Each number is 50 + 12 x the weight over the matrix's rms, rounded and kept within 0 to 99. Layers, rows and columns count from 0.

# layer 4 attention key, 192x192, rms 0.139, rows 64-131, columns 0-47
44 56 48 48 36 71 31 46 63 53 50 38 50 26 53 64 52 45 45 40 68 55 59 23 24 63 49 72 49 23 69 46 88 50 41 48 65 35 61 17 53 41 59 51 61 29 50 48
33 30 56 58 60 70 50 61 45 34 44 33 53 80 50 73 55 76 54 39 43 58 74 44 41 21 51 68 52 41 42 59 32 39 46 94 96 07 36 64 58 51 59 99 56 49 43 63
54 41 65 57 46 56 54 45 40 66 52 21 58 53 64 33 59 41 59 41 58 71 47 18 33 32 53 57 65 22 53 45 16 71 50 55 51 42 54 51 41 30 44 55 45 47 27 60
21 27 48 63 36 56 52 45 64 42 39 63 46 34 54 80 85 54 32 23 56 27 40 79 15 38 57 55 66 26 42 58 58 63 42 57 52 50 31 45 54 43 62 55 57 58 46 68
47 47 73 64 34 49 47 42 78 49 38 62 58 53 55 42 68 59 33 39 58 49 34 43 71 48 49 57 43 57 59 59 31 38 32 59 47 48 48 74 69 49 61 45 51 67 23 40
59 42 75 31 40 40 47 59 52 63 36 40 39 76 58 43 63 84 52 47 52 60 62 46 45 57 59 52 41 54 48 50 56 64 56 60 34 34 77 61 43 38 53 68 60 33 60 45
51 36 37 49 40 35 66 48 39 59 70 81 56 57 35 28 66 58 50 65 63 20 46 60 71 57 50 72 36 62 60 69 31 55 56 37 42 60 55 48 45 58 59 44 39 45 43 60
37 61 38 19 46 54 90 61 53 56 57 56 34 36 21 56 39 86 53 62 55 32 81 60 53 57 48 72 26 54 32 55 33 34 68 32 48 66 44 57 51 39 51 32 43 02 51 47
55 48 46 35 25 54 31 73 62 51 65 44 63 74 32 47 38 43 27 29 55 46 30 41 63 66 36 43 54 59 59 67 60 48 56 79 45 53 65 33 53 35 68 52 40 47 56 63
63 38 64 25 59 32 41 68 21 40 60 59 46 68 68 43 53 41 53 37 54 58 42 69 44 39 54 43 46 63 36 30 60 50 56 59 57 44 64 26 59 55 39 46 62 43 47 49
49 40 31 55 66 45 40 56 35 73 84 20 31 39 63 79 58 39 52 48 45 63 59 72 53 67 55 41 38 45 53 54 37 33 49 49 32 61 86 53 38 36 44 86 25 45 67 30
64 42 38 69 58 65 21 42 73 63 46 50 47 62 58 88 75 45 45 40 58 56 40 57 36 70 65 62 77 32 32 40 47 65 40 47 54 35 56 31 39 34 65 51 56 58 40 62
56 47 57 47 48 44 37 55 51 57 37 54 42 38 48 44 47 64 58 75 46 52 55 51 39 37 00 45 47 40 52 63 61 62 34 49 45 50 39 58 35 53 66 44 43 64 37 54
50 46 30 29 72 65 46 40 50 24 46 24 62 51 61 66 79 34 33 53 60 41 32 56 49 51 60 38 39 50 39 24 24 72 58 53 63 34 74 64 60 13 20 62 53 41 24 59
70 53 70 54 36 51 42 70 44 70 45 45 33 57 50 48 69 50 37 47 71 48 52 47 40 45 38 52 52 38 55 68 47 42 45 66 44 34 48 53 51 48 51 72 39 69 56 48
43 51 41 71 38 56 52 59 40 67 52 59 67 41 45 61 55 39 04 48 29 44 52 54 61 54 56 53 57 41 52 26 66 38 37 44 53 33 44 58 70 55 48 40 21 34 65 51
28 55 52 68 31 35 51 33 31 65 39 41 42 22 77 60 36 62 52 35 56 53 53 49 50 39 74 49 48 33 62 51 65 54 33 37 64 54 53 37 21 42 68 18 46 30 69 59
68 55 35 61 51 33 39 28 39 49 42 45 56 68 38 46 33 39 40 83 55 87 42 57 78 34 50 52 55 50 28 40 33 71 41 72 49 20 39 35 45 51 49 58 08 46 48 61
47 56 65 70 48 65 40 59 39 38 51 45 48 67 53 44 36 71 32 18 59 19 76 73 55 47 64 33 67 37 51 08 42 44 49 53 73 37 36 69 46 54 10 29 64 51 35 53
47 65 59 30 43 34 38 51 52 84 64 57 45 38 48 35 32 48 69 60 34 61 78 54 44 52 64 66 60 47 60 44 57 45 47 41 48 53 50 52 57 53 76 46 76 44 38 38
58 53 41 37 18 55 45 44 41 65 59 49 33 32 31 43 48 50 57 50 17 40 47 57 59 30 40 56 62 35 45 54 47 54 55 49 62 60 61 47 52 56 61 50 47 22 57 52
56 65 42 38 57 38 40 16 44 44 82 29 55 56 47 58 54 50 75 42 70 52 56 44 70 65 75 13 46 61 46 48 47 24 45 59 54 51 29 46 31 55 26 48 36 56 49 62
60 67 44 36 43 29 40 38 35 59 47 51 43 52 71 49 29 55 38 48 50 36 29 70 51 75 62 44 34 42 60 45 60 59 27 30 51 70 59 58 55 53 66 44 31 75 50 60
67 27 46 65 52 35 56 32 44 62 54 43 26 39 53 44 83 44 67 48 77 36 58 26 49 54 28 36 21 66 45 21 41 61 62 52 45 43 48 25 60 40 57 28 34 47 34 44
32 47 49 49 48 50 42 27 57 52 64 45 45 47 43 64 68 63 65 27 45 53 58 74 44 47 65 49 53 41 50 44 53 53 49 50 52 50 55 30 68 45 38 23 47 49 41 48
54 40 35 62 50 52 51 42 76 32 41 56 41 23 62 45 64 46 36 42 41 63 55 65 63 22 56 31 31 41 39 43 58 41 57 72 67 38 19 53 70 86 55 64 55 67 67 71
58 34 53 47 72 34 44 64 21 37 40 56 50 15 59 67 67 61 46 45 41 50 58 72 52 77 53 35 55 68 43 71 49 26 38 48 49 43 57 17 58 85 54 85 53 86 59 50
31 74 40 47 64 58 47 58 56 60 31 45 43 36 43 69 33 63 30 54 39 50 53 64 17 59 68 60 54 44 56 41 44 31 42 54 73 19 37 40 41 68 60 49 48 51 36 41
78 53 54 43 34 43 46 55 51 48 25 60 75 41 50 52 48 14 57 86 48 68 62 44 34 67 43 56 53 31 67 45 62 50 36 22 61 52 67 37 24 70 61 33 44 37 78 32
48 40 76 28 43 55 53 52 48 57 64 70 37 63 71 51 72 36 54 33 27 44 43 55 57 33 65 35 46 58 57 71 60 64 60 45 45 91 65 36 28 34 44 63 67 49 45 47
58 53 30 63 61 46 46 32 48 74 58 49 40 53 43 74 69 53 62 46 44 51 34 22 60 59 44 46 64 29 41 59 60 59 49 31 41 73 50 22 65 51 49 19 47 76 45 58
56 35 64 38 43 53 75 98 71 46 40 34 35 69 42 61 31 58 40 45 64 82 25 50 39 51 62 52 22 60 40 66 52 46 53 72 39 76 38 62 33 72 54 54 47 61 14 67
34 54 49 32 66 89 56 55 55 41 48 76 62 43 47 42 37 58 43 73 62 62 21 49 26 52 58 50 53 44 58 50 43 42 15 46 53 74 42 44 16 56 59 35 58 30 51 44
66 58 56 48 22 16 39 51 43 48 53 65 44 70 60 65 41 77 81 53 36 57 23 61 77 52 38 51 40 48 61 51 70 42 68 53 46 67 58 54 57 51 68 58 35 72 37 74
44 57 72 67 75 32 39 22 34 44 36 52 32 13 43 41 41 39 75 46 79 49 47 86 34 58 53 45 46 56 84 23 43 48 24 41 63 35 77 53 32 54 52 55 66 68 32 51
42 58 46 56 67 63 78 61 50 41 58 36 62 40 58 61 90 79 47 44 52 57 55 58 42 45 49 48 42 24 53 46 39 47 81 54 28 70 07 65 48 29 46 51 46 62 46 36
61 77 46 45 32 49 45 52 40 45 61 61 59 42 42 20 61 53 43 49 42 44 57 30 47 33 75 61 62 59 39 39 49 51 59 52 42 45 36 70 48 58 33 56 46 61 69 69
58 38 53 32 69 60 39 37 67 69 53 58 53 46 40 50 43 70 74 35 57 53 35 72 53 62 48 59 44 48 38 60 40 49 30 45 54 49 64 43 28 53 45 31 54 48 70 61
45 70 44 63 48 61 54 45 71 23 33 29 31 47 67 42 62 30 39 51 84 57 43 68 40 39 69 57 38 60 62 39 58 65 72 45 33 31 59 45 58 71 48 65 41 70 20 69
51 41 58 58 48 59 51 72 39 47 32 51 50 55 71 43 76 31 42 70 61 65 14 12 15 13 51 59 47 25 73 34 51 52 74 29 22 60 31 66 72 43 47 63 42 46 44 48
37 53 42 32 56 43 38 49 66 32 50 38 53 64 64 22 46 50 63 35 45 53 40 28 50 37 56 55 52 64 34 63 50 34 52 58 54 56 56 63 56 37 51 50 92 45 31 27
51 60 67 59 81 69 35 35 34 23 62 52 57 49 36 58 45 54 65 31 41 61 41 51 60 53 83 37 36 55 51 38 27 52 45 50 52 66 43 55 52 54 63 59 72 38 39 56
35 80 33 52 71 60 50 50 71 31 31 62 57 48 32 62 21 59 49 38 41 35 45 43 63 61 68 68 58 46 50 62 44 41 26 53 45 59 37 48 56 64 56 36 68 30 65 55
48 43 61 42 36 49 68 54 45 50 27 35 44 51 47 50 35 17 41 66 49 71 67 49 64 44 74 56 41 66 54 31 37 52 50 54 45 36 55 73 55 38 58 57 26 49 35 44
76 54 34 30 68 36 88 52 56 50 54 44 30 49 64 47 57 28 44 53 52 62 59 40 56 57 48 38 29 43 63 57 49 58 51 60 29 77 52 34 55 55 49 56 62 63 33 22
44 60 58 50 61 27 46 30 72 53 53 55 51 29 36 37 12 64 88 40 25 56 51 47 63 47 48 52 72 47 62 38 48 37 59 31 19 43 41 37 55 58 60 37 64 76 70 62
41 59 39 62 57 52 33 61 42 31 57 52 71 49 49 65 38 34 36 50 41 14 41 48 76 44 43 50 52 40 60 49 76 60 29 62 49 47 62 31 52 31 50 30 67 41 52 27
53 67 72 63 63 42 67 25 42 47 55 45 41 36 38 41 50 53 83 37 48 67 41 39 51 59 59 52 47 68 67 52 41 63 65 49 44 34 48 36 39 30 60 60 55 38 72 45
31 60 48 77 53 26 41 56 47 48 63 55 63 57 50 49 59 69 74 51 60 23 38 28 60 32 34 50 56 66 61 55 52 54 51 52 31 68 31 51 44 42 57 45 67 45 43 52
57 58 47 51 55 31 65 41 30 41 50 72 39 54 80 45 38 79 42 33 65 40 59 84 48 17 41 59 70 50 56 42 57 55 57 52 48 32 49 49 39 49 41 44 40 48 48 49
53 56 57 49 44 60 54 57 50 28 40 47 37 72 43 66 51 65 45 45 26 53 49 34 45 47 33 69 72 33 49 42 40 40 68 38 21 18 43 59 30 38 57 41 31 67 56 40
66 54 52 53 69 43 51 23 64 63 53 50 53 22 52 34 54 31 67 40 44 41 67 47 59 40 62 32 45 37 63 39 56 55 29 69 60 65 57 37 64 38 26 43 58 38 39 39
45 84 41 45 61 60 64 44 60 58 87 66 30 18 40 39 61 45 47 55 44 48 74 60 46 62 65 47 57 47 52 54 18 48 35 62 54 62 49 40 51 45 59 52 44 52 69 36
48 24 46 85 48 40 32 87 39 42 47 38 61 63 32 99 57 46 41 51 72 50 45 34 30 64 41 42 57 44 33 63 59 43 55 41 46 61 59 67 43 33 24 41 32 44 57 71
58 50 40 44 60 56 46 56 48 48 58 31 57 60 40 70 55 54 59 54 83 72 56 50 57 59 72 58 52 59 49 29 44 50 46 54 22 44 29 36 54 53 36 50 45 72 52 62
47 52 38 60 68 58 71 38 32 64 44 59 40 25 54 53 51 60 45 32 28 64 55 40 56 52 82 52 54 34 39 57 56 39 60 30 53 27 39 50 59 47 76 54 53 53 47 33
69 53 58 50 46 48 48 59 30 45 34 44 37 55 58 66 28 55 54 34 44 37 61 48 57 66 62 51 40 60 57 61 39 34 58 53 56 35 59 59 37 45 41 61 41 57 49 42
53 61 26 38 28 40 62 44 40 45 43 58 29 39 57 67 40 40 26 57 67 55 34 35 45 50 61 53 75 41 41 57 60 34 43 56 39 65 47 43 72 63 35 38 56 69 38 61
47 69 29 64 44 39 47 48 60 66 34 46 58 46 29 46 42 51 62 67 41 52 73 84 40 56 45 37 28 69 55 99 32 38 56 34 44 25 26 46 56 41 64 50 53 42 63 56
49 34 54 33 37 61 50 63 56 75 62 70 45 59 55 44 64 42 37 53 76 57 52 43 48 47 59 65 70 34 51 49 54 35 32 90 51 48 50 48 40 21 31 44 76 57 43 50
67 48 35 64 58 49 43 40 78 34 47 70 76 52 48 56 44 51 33 33 45 32 67 23 47 76 49 42 70 50 37 33 41 41 71 30 60 70 32 51 47 67 54 56 40 60 52 54
37 31 43 61 58 45 61 18 44 31 33 54 58 55 51 31 40 42 50 39 63 40 59 16 43 55 32 48 63 40 80 67 56 38 31 72 48 78 42 41 38 26 52 45 39 67 67 37
72 18 41 39 57 63 57 61 63 46 14 61 44 28 45 81 54 40 45 56 75 55 57 34 46 65 33 72 47 55 41 42 54 37 41 58 67 67 39 57 50 53 43 52 65 47 66 51
98 20 61 26 44 58 41 46 45 69 38 46 62 28 33 66 45 49 59 67 41 45 34 40 61 60 53 54 52 58 53 48 38 34 58 61 55 57 64 41 51 38 63 33 46 61 53 43
45 53 32 78 44 53 66 50 59 55 48 58 32 37 44 39 65 56 55 56 20 46 50 52 65 48 68 77 36 59 61 60 33 74 69 64 54 37 64 41 38 69 58 72 70 18 35 58
37 59 75 43 58 29 47 49 32 53 62 59 34 52 51 52 52 43 62 41 60 59 43 58 59 62 59 72 66 62 47 63 24 55 57 51 53 52 43 58 52 59 52 59 30 48 49 25
52 65 61 27 48 74 42 23 65 38 72 58 25 24 77 24 68 50 56 68 71 42 53 37 63 46 62 48 55 25 40 47 58 65 54 35 42 49 67 39 69 47 57 47 60 52 51 41
43 47 70 74 75 53 39 58 42 52 46 58 63 52 47 56 42 66 52 33 61 27 40 66 41 30 37 54 46 52 63 29 60 56 42 32 67 35 44 68 46 76 49 41 53 80 44 50